Each number is 128 + 32 x the weight over its row's rms, rounded and kept within 0 to 255. Layers, rows and columns count from 0. Numbers have three digits each. The size before them is the row's rms in percent of the matrix's.

# layer 6 MLP down, 160x640, rms 0.0399, rows 35-159, columns 480-559
104:169089165148111074079131098145145098139139074110174140106141116136056098082134100139106125145147133110112066149145139113115080104104175081113158149027161106088118137139122056125170099128072075131117201164135135162123119099092136144138118117
100:108086139130079135124168107101165105158151124168110183193114024187155148169197124066114095089108175109125144139134135090154106148144077121093134115161117190146132171134070077083126117108131169130125128163151125151186137065186044105141148126
099:132134117098134137156108148120190163118144102120070107124172137170113179143173104073188190122134135162073127165071171198120155170051144124127122143088149123191110021160090166035089158083195168120148084115140119039100120099174127165131150156
098:213120166164110068147167129106130129127132138125176073148086113124174127122097113121122100113142124127161108140120122191172145177124133177145098197159100147127155073141143137078154088182129089077168183123122074159110078169128108107102122112
100:171117121143157152159197121129151121114109101120097191114096136131065090157147143111139141124136134109092110120133123108149147184160199097098137152095168137170142147128145112079107150140122105156075131105086119079089168149087083139110130115
099:132128104146178145103106121098067112081115127111169093086104109092105151143160140150097127125110065145081093148083089157123151132122120125074130052162078090119071153068170057167121099090105103171145140175157131148077157126079175181120086107
097:071144116089165134165067173166108122168146142190115186097125180152154079149169132128123117126098048127194115125130102155137068140071130143148058162098137095055121183107091088147129117105107079044129129077097075145150137160171157131054155145
100:133151145160143130109149145166170040166187173121111125179117144136139100182181143129123125180137133162106147103062137126106138163056161217119076100138114175147110080142146101130105081112108082152143143141166113112054139103136129104140147070
102:206131114105105114034117084084163130171125131111091113101186116150093099122137084160159040084128140161118132117163140109158140146136119112182167136130110078102089116133150120154094111103122145142096137120080086129074079089102130069100121168
101:115098093124091154126100119117118096124158150087199121164123060138129087129151152128132111104103103169153129112167150091152156119144124064119099081173159144090076110149116101047075069135121089152152120075168115167160152120189093152113173146
094:151188091179089207106182129190116092088090048108091075099156178109128141050137098099127163124131208102106138111117120121084129117137144148056059139170108119143134133070140115127128135102136170102121062150104149182105122140145146159107049146
098:119114103155113069131111159157093155156138069107084147152104167204144035091117133110146104112135110113069119168129157195152128117125148094153128126111177090128168137109106109127132169146144117163151128126118118118142084140127164126194154080
100:163140111157182143163175118139118114091081071144078172082148131123157066113194131206136134122185134164083135094173092145139109120097112159171119123081124198180115149091162199123196101111167112144153127154144184121157099135125149134100078113
098:186093177171098081124094110131032118155176107131093111165106064134100119111154112183096130141117146048084150170124138149073158134128098089178083125127118090141108107136073184082114155156079160108123122071104136103166158169131150120095076180
095:125116137148035135098147140159099113144069132106176116132085156118154148091108102122056077167094122072167111074123107132043162129089107105156092144172179184134145132111154135078114070169153105186108133142124070092124184126185074114089138122
094:142092122108112095060102098108131128091074137113150120116127145116112070135128103145132063058092126115099113125151080140144066110102129102081108079103116154130155101127113132152113154135128164123131100144145143144139142128172178133118097085
099:064138161180152116052095133134147094132064078134105105131112177047146103141120125105104051109180133164113087116113159105144122097104163159097146149131126145063106093082153101100124093106111067122149011178098126139073111136139115133142068125
102:118127112152084151122096090081150144146091142059178124143134142149138142116096130131148062122127131136127125118133200174136031097117171142105122086083156126166133121124119121114081131151190155117228078124145176141121132127095106087151108130
098:087138104104109042109086083067097132103116074095137115087150164149144115161126087077188164095111114082095134126123096119122087102070131103136135121138154163158139125131082089185093112110133112083080113157125112128077150041160078161174161115
103:153236118045087143090090089121073131139128110132062110098090159100121170152182135198160114089122136119166157098148159134160111144182126132171116119175139084112162114129138152085166126154156120100072112115141059154098170145121094118105112166
096:091145113119114116152111116072079088156134131132146136101155078150142183120176117140034111124124105131114132135107112135126120136129076100140122110162048168080086139162152201119131064129149113140095105131148109126073149099127071137109138137
099:115112128118130153127108108109121180117170105107164149170117148081116120143161108179192148089134099192126158072073132133130091102168084144101089134163098140114135138113125084178129149120090067105132040107089106187193161110162112098102125112
094:127126108124117050149142157138128166072198176145140108080152130163112148081096095190142192084134189176168112171157111181177123150155105159123153137112098128149113120132182118140144130154165164102124182068144108118120148169133109115125078122
097:176095138115128141104104128122116120150063101167099124040151171142102064101120174109131181204131139102156133176099131114076113126108140057070159131107139119136194108119145112109076184159132111081162119116167066094049127120076106126116096097
103:088110088166109082102151116137155137142143136158136148112165067152120154205098156126195134103127136125178111103174137112100121039131113120037160142035116186081183138149144093135094180125138139146094142155132138156160111020200125142105125123
103:120122110148143124087151098154077120095124143121161173044167121077100177137072134067084104127082149152091117084138076105112138120164109146090138161091130144105125135149136122089114135085133123105124053144121160132117122089138088154130115107
109:116129145143103132147102077094104139141124180089147183150128181131142140155130154105125127175131179160106175133140155120179152150169130136189131084188070119157137087159151144158106116084158137139140160140145190096094151186132107141090134183
096:173128141182150121109160101164175102166182176151109105170075117045163145163134127121209169103125073161207160124128147111032066154151169155052152114034147154093129129108154123146101110088146116107128136138207101077170091090100173116083122158
099:178161162156091166110159140141144137171161063105143103173154111136112111096149122146100171115129120101143170113112170122098075108124099131113127131150144149094171085138093162128104113154080176090147091120082122141142190121164166142137108082
099:103139140159138147161172064090199134140135104125110189172203111140073116183105144097111131107150186141140146069165149144129116174121133171065119150175104124134169096135160154112166155130134161178166141143088121126170110122079118117091132162
096:152065140112166160174104152119179127131148133191050114102132116199102101128138122191177140129108116047160093156113118116097118153083132133102135148097124183133064137115150135107174108176072147064149129088123115095154113092117090129141152169
096:111136121133100112127162078114084182164143134134171141104157116161196110140160152104167134096141116116173129143181136122164132118149114023092143162155123114131134149087079128127136113094129147070134184175146150140123129150137124164160092115
110:108146110166112124111127095147100126125107179096128155079142121139144174139143137172140159139124127121151190144113105159121122130134170148130139134150144077133105087085178125228143203172176166101167112153133139154089172124078126174122196127
121:155103181084171137180094136090158135146145114156100150111111120129160128112158149171135089146130144156103126114117120134123163175101132113113135204131200092078207155107156189147127118117148142087113095124112104096164085133147162169126120129
104:194076083092121056128139085056168137143134180142125140126148095139157116167123107144096186107170152115131169121083128120160118081094132166084095096088037090109068126190113134141091124068174094107119111162112137146180160095137118136066128079
097:108158112115125169165160095125132101134143078118141170161121126144093145104101109116080143137140220112148223119122129091144073116091160126150112150090095078143088153184112145076136091145164127142065165137140059096098210103203183136103082141
107:099165132153144105133175163203132175147116176082139116127102173102109146101154135155090150213149151141185094089068123108202145148113163176118137165205098133180180115143108114151099172193164163098177139195107114094130120126100190145121151156
103:132128132156134163134149121140145073213128092158194129144120180127133157123117174182110135109103151058152144132154146185151171143128154156155151154146122103149091089146224113153179204150133091128142161142139161116159126148127129190147139150
096:176089121113140063160144095159124121141048057141155111126153161111107125154158128076168107096132173165038089124101179160117162109064159136127092189205130075176119116109120162119157081111122075147181205157176089100098129125141177123136102160
108:150195094137134156128134118131106083161120145101141133145148124153100123048084147106155152079174124147138135111166218091184141093166111143155139138123088095091158094148054158173112121159117194116070108095177120142114130109149089080098164120
099:112110117118182081140150124105119098064141105129098130112101191096149107095066134118097138169164152202124080165110102108086152152146082119114147125155152128175119144124101108102180127109150176164152170156154131103117079154125114129150193133
101:165061122109188217123167150170079160150076190159141150113149152124132110155120089129123118186143064106191123082150113108168123133144077132107149094110142183139109154139130152197124097156087162059146132132145188100081187114131108131168145113
100:112146139158134124114115099139138113200140179134175138175144102124188112121138134165206114112144145140117150137107132115065147141131112159149090194083126154208154112129111165122168133169118131121183157177183157106137132102114218127091122163
099:148099169123115074088155058117145135111110129024017066101085129144132132102109128137124131140178152106152145098165086137086144149145082218159127137133119136141141101085097106149175138094116145159151046111125126170120125088112111096126121150
101:164066127094108139102112121122107098087166102142070115139051102127106109128115124157129084131135152056140115100113127108057198110171104127127137170169127138067168149153097142125181169110082105124142130123159157114132078142127050132161130149
106:153086168115147136141148134123200154103126133154171159134109190176069066163117188165081139096105118136126114145095081097157203125093193164103118114140135082104094130124138157148195115167206175185077168167095177132186184172111155196164118146
097:120122125118107132127154131151126177137161113191094127130188147170135182124116118138176142127143114094079169141111141099109135111143150093149127148112182145108121135106150130097135120175160159144105161083067092099108155143092122093146130144
098:101215124152198151152099133139145210151037082161132160150171161109116105123124118167129150150151116119069089123120098101151098124143103137148080126103116160110140137106141183145156149149160161124145162145078119166180099103113141077113152108
096:139159086136101154146136058094146123159150202145098049080095072122123100162091133118093170083152107082052115155106209188104130115161125103070165104154141111144087096121144141114166157169152147162124139141130111129147149110167142137115108152
102:227166170142148134140140149174139103117170150098120132074184148117144131122188125178121103183168118098096159109088118148087133177108144095170153106129159176085169137124138192145136124135114156171080152171149117181070148151106140155069171128
099:146109132086194158102118140142107132169155124174136100161146162161134152117148141124124169131142063155200106125149118111136121149109159105150116199092134124115154082108140138170103136123126144175056118118132104140140110111118075083103145139
097:150201129099151138116091118142141100131123155195107166083083142123137107126089154147150192123081119128128087171146120114112123188142061109095119134133107120076116133123144143092194111079101165054191132125103053113089108162129097153148116110
100:100130142126061126200060108165112147171156192106131155165087142161119118136128123162162224156176106145104084129077121167137128180160129130230144103182150148094149145138156139115126159196099184097141146136122168212034072163138122113138136087
098:096152112117136135100114122146111139115168108109131131110181142115120151138147110110141185144154100138159144177118098153158105129034165165135141074078096152110154137049137124197122167106094084164191180172130138135128091150126159156139148196
108:123129107074144151130137146161063202144148062119159136152168122155142110136128118180105131138145088143170142204138103097122146110153137095137157157122184158172156113117172136173194140126192117170121133159172109126173154165171076140145162097
098:137123157166102146089092149096170174177148106141126112112149059152128110098035144127171159127115128087122198196143100108074098129167098150100098158158114077078144104153118138097181119078195099118213122122159114078072100137126123137116121134
100:117166160130061157135127138151154130100134093112111103064126102195125110157159090148090123164151124107105129118146146116124154067109075117147125102110094178126121129142118102113154124144101129139088119116130073186123119106151130109173109144
101:109161133088096112130130113122111139104101143099156103201164064145072150132121130091142076074084171092134064115140169083179149168110118095119142149169139143126127096185067099162156144155156167099169115125116141167125161110142140140139156139
107:084110120171123118180119162071110110113123111102147125093083140076103089130143030081150175112054056097131068112080124101192114153119153141178136148141083140119112133106160108127147115154108052150160102167105111122124071170122150068134089095
096:145167136085182064096126080075173102080103125064114213118119090146170167125217088102125154136140090122159112112099107141170097105130164159127119134129173086167154146095154135139131149086125149189153168144111133150145181110082135096152117153
098:117095090103108141161080097141127049133106100104114171119141165193132068162088102109114087133148166140115131095179087114130089139067098111124084139183132114137099070190150071115052118135085125147163132181142152133148141160096108086105133114
100:171157107145138091123104124100154161172140142091150109152139141142148143082139123154164171158172161144090122141119159094141110110154134103097171136136163116140083156123040164108102138158175153142162084168100118132114134141181184145138078140
099:118083148101187087157111160189141097124094133139133104187115089076066101103134193097098102183125099146127111122062070104121109115132142100178120177095128167087126154125125140126139145085093130113164084120131135104103171142156156157127086142
095:142161084141130155113134151150102145145105100159142163121069080114165100113106172188106181178104090116112106184104118119098127123133000128104144135154155084096190139133161082150085140087107115122179113144099081125117107110118062171129138110
102:119154163083167126148150170134091145122152137154119112174155085078142130156131139126144118082169077117130157093106094196074140124156125156108150128176127115196109167143112140123083108149135120164151100101103196129117110085131090148118150162
100:192150146107153145175115176154149102112128152187109114154129074172120111159173166160136107144152132075148126135159153155142112175135162152109221139093168134137118113097137147098144086084175138174124119113189138129127121124202122176210122127
097:117135153156129132152128114110136104115144152138127185148164133081108123130116079099096090113064089125158145191089128174104107157141119107033113109057107148102131134150097114162148187080146128115083116102112112163029117143065134067101076158
098:139123113127181169130045122147143076124105132121111109150132143133112120093134117112099107121134090122052136174110097141099127119160107109159101119141155144125120191047154157153117114165074127174135150161135127140180093152110156118117097057
100:121102086081143154063186092141158137147130171099107102163146087165121154120167130102215106173129120113097117149131135090112145075104157139185164094123112110180098131102142139178119137114117107138108146093127093071053191184157148090098143138
100:140105110154128131169164139143162113100127121193140166105060173186140124204174106137127094145199135143174126174128101053099116149085096181096141123120155142161150166140162129113162144124125090142184153123087109130231101148184099126143177110
108:167161181096113096102128144133113046096129103169163112124061143155103119148081107131092110167178125135109109199057159157127133130148110136124088065088155149098158115128123161048128143147114118186190094048129196134182096123108112104112094188
102:073187170157100171086032126146129137106182135154128103028150115120183141143105147113085124057122165212064158110146161156110111158080116104113136152146126132131106143105101145149135094154140156137123072150059076104148125102117121154088143048
099:046133155136110095167083161125061134096104214142184112143123093137110175189102082126135091125036086154161112101143126158135151157148119097170117141077125125170138160180155127123143124124157166095063108101200157162163097155101147116175104120
096:114174152142109137102176204127168120167149099147129132151182128147142132131169126102153070138144181152113200116141135110173116152124107154148194086117137137135137102166059139057039134157145122132180149069119116164141137116155151105097119169
094:138107170131140072113154149135135175105138055084082147114150098132109086124069099141094129190093174090136122037164078172155154049108156164107098175104143142106098161138083101154097112081097147161043079118187063197130131101137133110100104127
098:143120136103111139085203124120148092103192120151092114049100133097134138136140158137141110111134136094133127049136099081100180117228142175144115087108118154077155137070199098183136120134099104123085136076122131133116155152126081107124163217
094:145080161129089119150141168139148160122142130176110100103124119083118124065132091133068057108187124126129109120116130040076096158157151131101121141116086089123084152104133088129195119132147084069129113055135131160110115116133106123142149159
100:099133107105060131110073140073134143087145180146141142131097106153148119077165103170125208093063142040144154170154125102133166118061111133181112056212148157056140125148107133170179158119135149159058116084122132081090208127146132148121156141
103:112158095106080090128110104133131170184137111160161177134146118125133143126049134177132137140104110164119157148169121155114169107171121158151158121156171079146080155121092154088142106149166128115156073179144168170162111113105096177121096158
100:098047112114214134133072113133149120118118140085117138132124104170101093110138128126112098112157140119088135107098158083141120088132127140118134134134119108111113110110120084148107097162128074178113154156080112173149095143149155115073133084
097:113127119085146162156067118148105159134115116162185140176125144119108130076124146195131190165121149145077082179122113131083105153179160179151105147126153148168131110123097106130130092173110117088110078124160161101131146204127113081202141100
096:114123134170132207151180118154099168138166171149175129141159134136160097148106159143165193133168149124148150130184060121134095073136148146152151115122125140153158084199128120106162185119112174149111151081082119114131194123113126147169101117
100:108171198109127136156104107151129116180117116151121157148115090088129129142160148145141072156175111177156155135164172087109089159106144105110155197129160211128126126165125105094166128164117093070149129076138121106070182154134148137154156107
106:094085082097147107158091134119112144115107162140152070182167137103128128114080172106176063172190135119105204092112096192113111180144056106115197104157142140183118145174134167150082078076138177146065194174207167118198092169072132112173116133
094:147147120152180125178100166142117129152108122144154134176105150143100064112117142117101169155056111125130135135128117145089148115129222123128132117088154078142134070140084190141116162089134112104165134132137081085183133135125163153115115130
095:133126148114146135103137141152080152119122196090182149092112051116079067103196114135156116124065129064142194167151064141150138118161093094149143140197142144136148149156104140103049129145164150138105120040092173146108084172169089141101102085
101:133155091121129087080112072059167135091120140151095126100064058028143130135151166171211083100121114165140187164160138077123056097152105189081111108125093023135124069113116141128107148138172138159089084095122124098125082124072086089128150155
097:117143103138139180160143153103200105134164147103128136115114142110138062128123128179119199091185092170214136194118108128103156179123122156190143172141152107087118104058105152098154099125121122137102186107136181121121101129119131124090143143
100:200120137106172143112115118112140158137132113082122073157140135080091146098177074089144097113109133134130117053145150109119140088084066116097125169134136068153143117138104156104168133176158112190107127073069190153094138094091092105108134163
108:156139131103133214151163124120064115099150095118173112146086111122154126167138121117107087152169168091086185168134132123152101114084125149134097149090108149171141070156152136130157202142133139136104133124131183147111093084134081146098166122
099:125089133137118142137081123122176127079116158142141097139124140195156165174159188132090085129116148100072107124185173168192172188139122146143165150150117159137145109139148151134116121147122136169166123165079128192097150123151183180173180181
095:123134140134094123124085095072123082145106154056188105125141142037106142160118087065138122080111094152114119108037137102146099129121106126143072087123114129153079046087135090124151117053041113127166111081106114146128153142058091090121141128
097:176166158101160095098152133125123076084152155169112195086164093122113156144126137117117186159155157168182121164171103148137184107126101150119160151088138132150165143118088151098122148106123122102083132093094130125174148118131163163163128103
103:103091203096141144166104174184119174124130111156201125151149150187136094100126161160094118118088148141088071065138122118095123109163110134100116145109113088077165160128184091148081068133125176106108159146193131128171087114111137182193165040
105:137080092099154161130115175134134125217139153156079141178157128149101155126164084198146156093140100152130136138105139152094063113195179095101107142161064146133089101117143093188123132129128145070091166181154151202123074183080179089146151133
101:118129089132142142083124102180138147164131104165162016161147117096082110107081064107146130116083082118122110116091087145078148094077177154136098142178160128177099116183101092072145134120170095122089084136149137122158116129100159141067111124
106:110095119149144174095120151148157175090096140159123150160165161171121132112086098042120110147148157105136110118137079114146147131167124121128178147142119205150111182145109154103163163149142138144142168157153157099146105171186124151120155087
102:137094080056174096089119110058090127144150125069156120109104118129162169116143145107122165132136089086088170117137133138056155110146087071131088104075144113129095137089160129171153148087118131146110136144123161167098146111112134149151132144
109:106160091109127116147137082123091110057145145113170130103128118099130127126174111106146195139107103174105110140127085107099134109125081152171113140063089124137061077127093065178126156105090145097174086172115143174104070127127128108122161203
103:113099073072107099153087136133110158078156169119123131116122167084151077089127141132089116122111118154095059102071187090139068130114084127161163117123090113080122105093122110187087091086117194183097086105151118128114160135085082118151136112
098:134159166131146157158140173152118122136085180171186147110132160128150120150178143152141098194095154139092100094142160175136171143116139115118118145092106180172115107125122121125177164091126151147121135211112137172071160114157125110138137110
098:086168123184163171135140127107130094138097083181088118149142112141184084107143169156123160178167133146154101146148149154143049162146117144169052147146181148123151156108110103098117113079086165141146146158159148138160181144132079130124136130
099:110046105069117113137141110081113078133125105142113134116092092092115139119160128111131113141180085117160120093147109162101095125118096080121118127173143117103156205131124078067128123146124112157053146135096099130075099143110162079164128171
102:130117155150088146197106172241132164192107139161102132111120129115161191162143140103086119113126119116157143148113112121058141195135109108136109024130081081062140062154109182124159159115120136086101110119151188172116126161152142127080117117
100:113145166151122103162111177095173104112091069120101129144087128110134107176163080168152163127112201178144103132151149120168114088111153177185157108117075125113153129143096088131090088099151096144131159153114110081156126093097161120188128140
107:091112098181110110085169104176136136100113172153118156147132110062145146114179181105110114149161128134111141189144165148131144089128145149132102079127141125150139128133136090158086135152162088127185168148087126152164161120098087097167137145
106:120174166148128138146160158153118121150125129151103076119129109092075148130075101090119113136117172142139089093124190136150173127098153151119064082155125152133138172124170145161172155106083101171083151142134063141100091111161114123106100158
100:115106123169149119122130084079146156096146135158099106055060181164136184139139150173115109145118119106128167093167118166130096111153114145126172067111156135142109137192139183119113132192112172144160127145137163111083153113183146121124170131
097:089150132147147093115140165160082090132119036113164136122155076131099127139112067113137146142058089160191025129145065119206102110146159080125177084108099084138196114133100073173109175111156101041140075138075091096093140128102164148120086150
097:068146105128168110119134097114091125034084126070170072056083154124038147137111097091114130116050138111067174196109126111166120108148131106176115105156125086107057094141184172196142133144127116101144085095079191038078179153150152127143113150
100:125044157064132144099159093144117094174092144091133158077134129142103163076105095090130065153098193159133167122173137123132182093080156130071054163174103176086120129154158079116166135128161109121122143101122146128186150146096185120133155110
100:175102143102123160194129142082100152110099061059135129091152206140162066077123094119106163082108100113083155098069088158075140144116162161136186122147083128106129121110156156122090106137092156094148137157092139142139163149133121121128126151
105:117125141165047121113165139129162165147138122133158081099095119114142098117110141142151137106119127100187106149175159095133142097138193115109187128126127196148182102130105148138092167136103140080145191122023161111102131098116065108130158127
096:130150131132153133120120093139120145173178181119137098136130147070122124153108158137170140114129146086058108127126114134141161174201168116098125124197127112169122054204080142077095121185120143109158093078136181138113098130180149125091145168
106:105075143150124127114058098097108112066142088137080109132107110113070145159118095109103154080068154149175183159116141106144095106143177147086161132121146176113116156203162104124079095136146107103125086142103164085084126109122091109159108161
100:094183101137140101083116139107145135133139129114127140120112151085145145100100113030062132078125132122112141100152142087113134054165123178146151130076088106093161160083096140189165161122092100226092129145118076119114111123158161116139123093
095:116181174136093212141117176081141142145120083129136077130095144177175176060135120109060125099100142105184122146130110141130103159192096123142126119036130070143142069171119141077111134061095144142097123093193115117098059151134160063122078076
103:079144150110155128126152106108165127178100196088124085129101139140098035157137111132100116097096152172082139152114151108121085174084117102105056100168140152101083155169021118087075098113130106122107080144146134121149111174118101097135049105
105:100159145114126133120145147184133142117126174103106202156148215129179151112127129131124128107175139100163130183154097139175131086055125129205142137103108116142186123112195142105157138119181108104139154106146137169158183144113105125151142153
098:152146133100115181110113142173063119199112105120108058093202109126218146124141105116150091134107146142094128090142140132119152117130122111114157142119138183112109170129152098107125164064138159113128179078148130148168118150152096109141140103
103:108172100160102123187140137100111169113101143116098153075075174138142131080130105138069195128111116142074078128076092064165111082105144167083184154113101105170158101092144118173145139115190133099146172144128061127159153149084150146190118093
105:136134057182100130056096076116167160122134122146095190170142113122114140156108130117157127121156115139117062138120177154129151081116082108191126089126119151146122126129117108136129131122143108165090122164087128165099168122116218082119207151
098:134115094084049154126130156117066162156174220115104078110093084094134139106108197109139062142047057074180082066174115088134152132176099103170057065136100160122109143054105089120125101150086096079192110099120096128129089119118111059148114111
100:156096099101160149085106181157164157079123100118089098139116117115100151129116139093152120158132078126147113176129136046138154115131101164128120173128173174124061151075200196144133155155135116088076147163112159118112187182102073128111103047
096:145201107113117130166143141142140148188186100162121156107082169177175097151113163142088083138079110158177140122138141199125102119110134104091169103071117101101141149064129106116101125086118130177125132138092133103095154114174161143132097102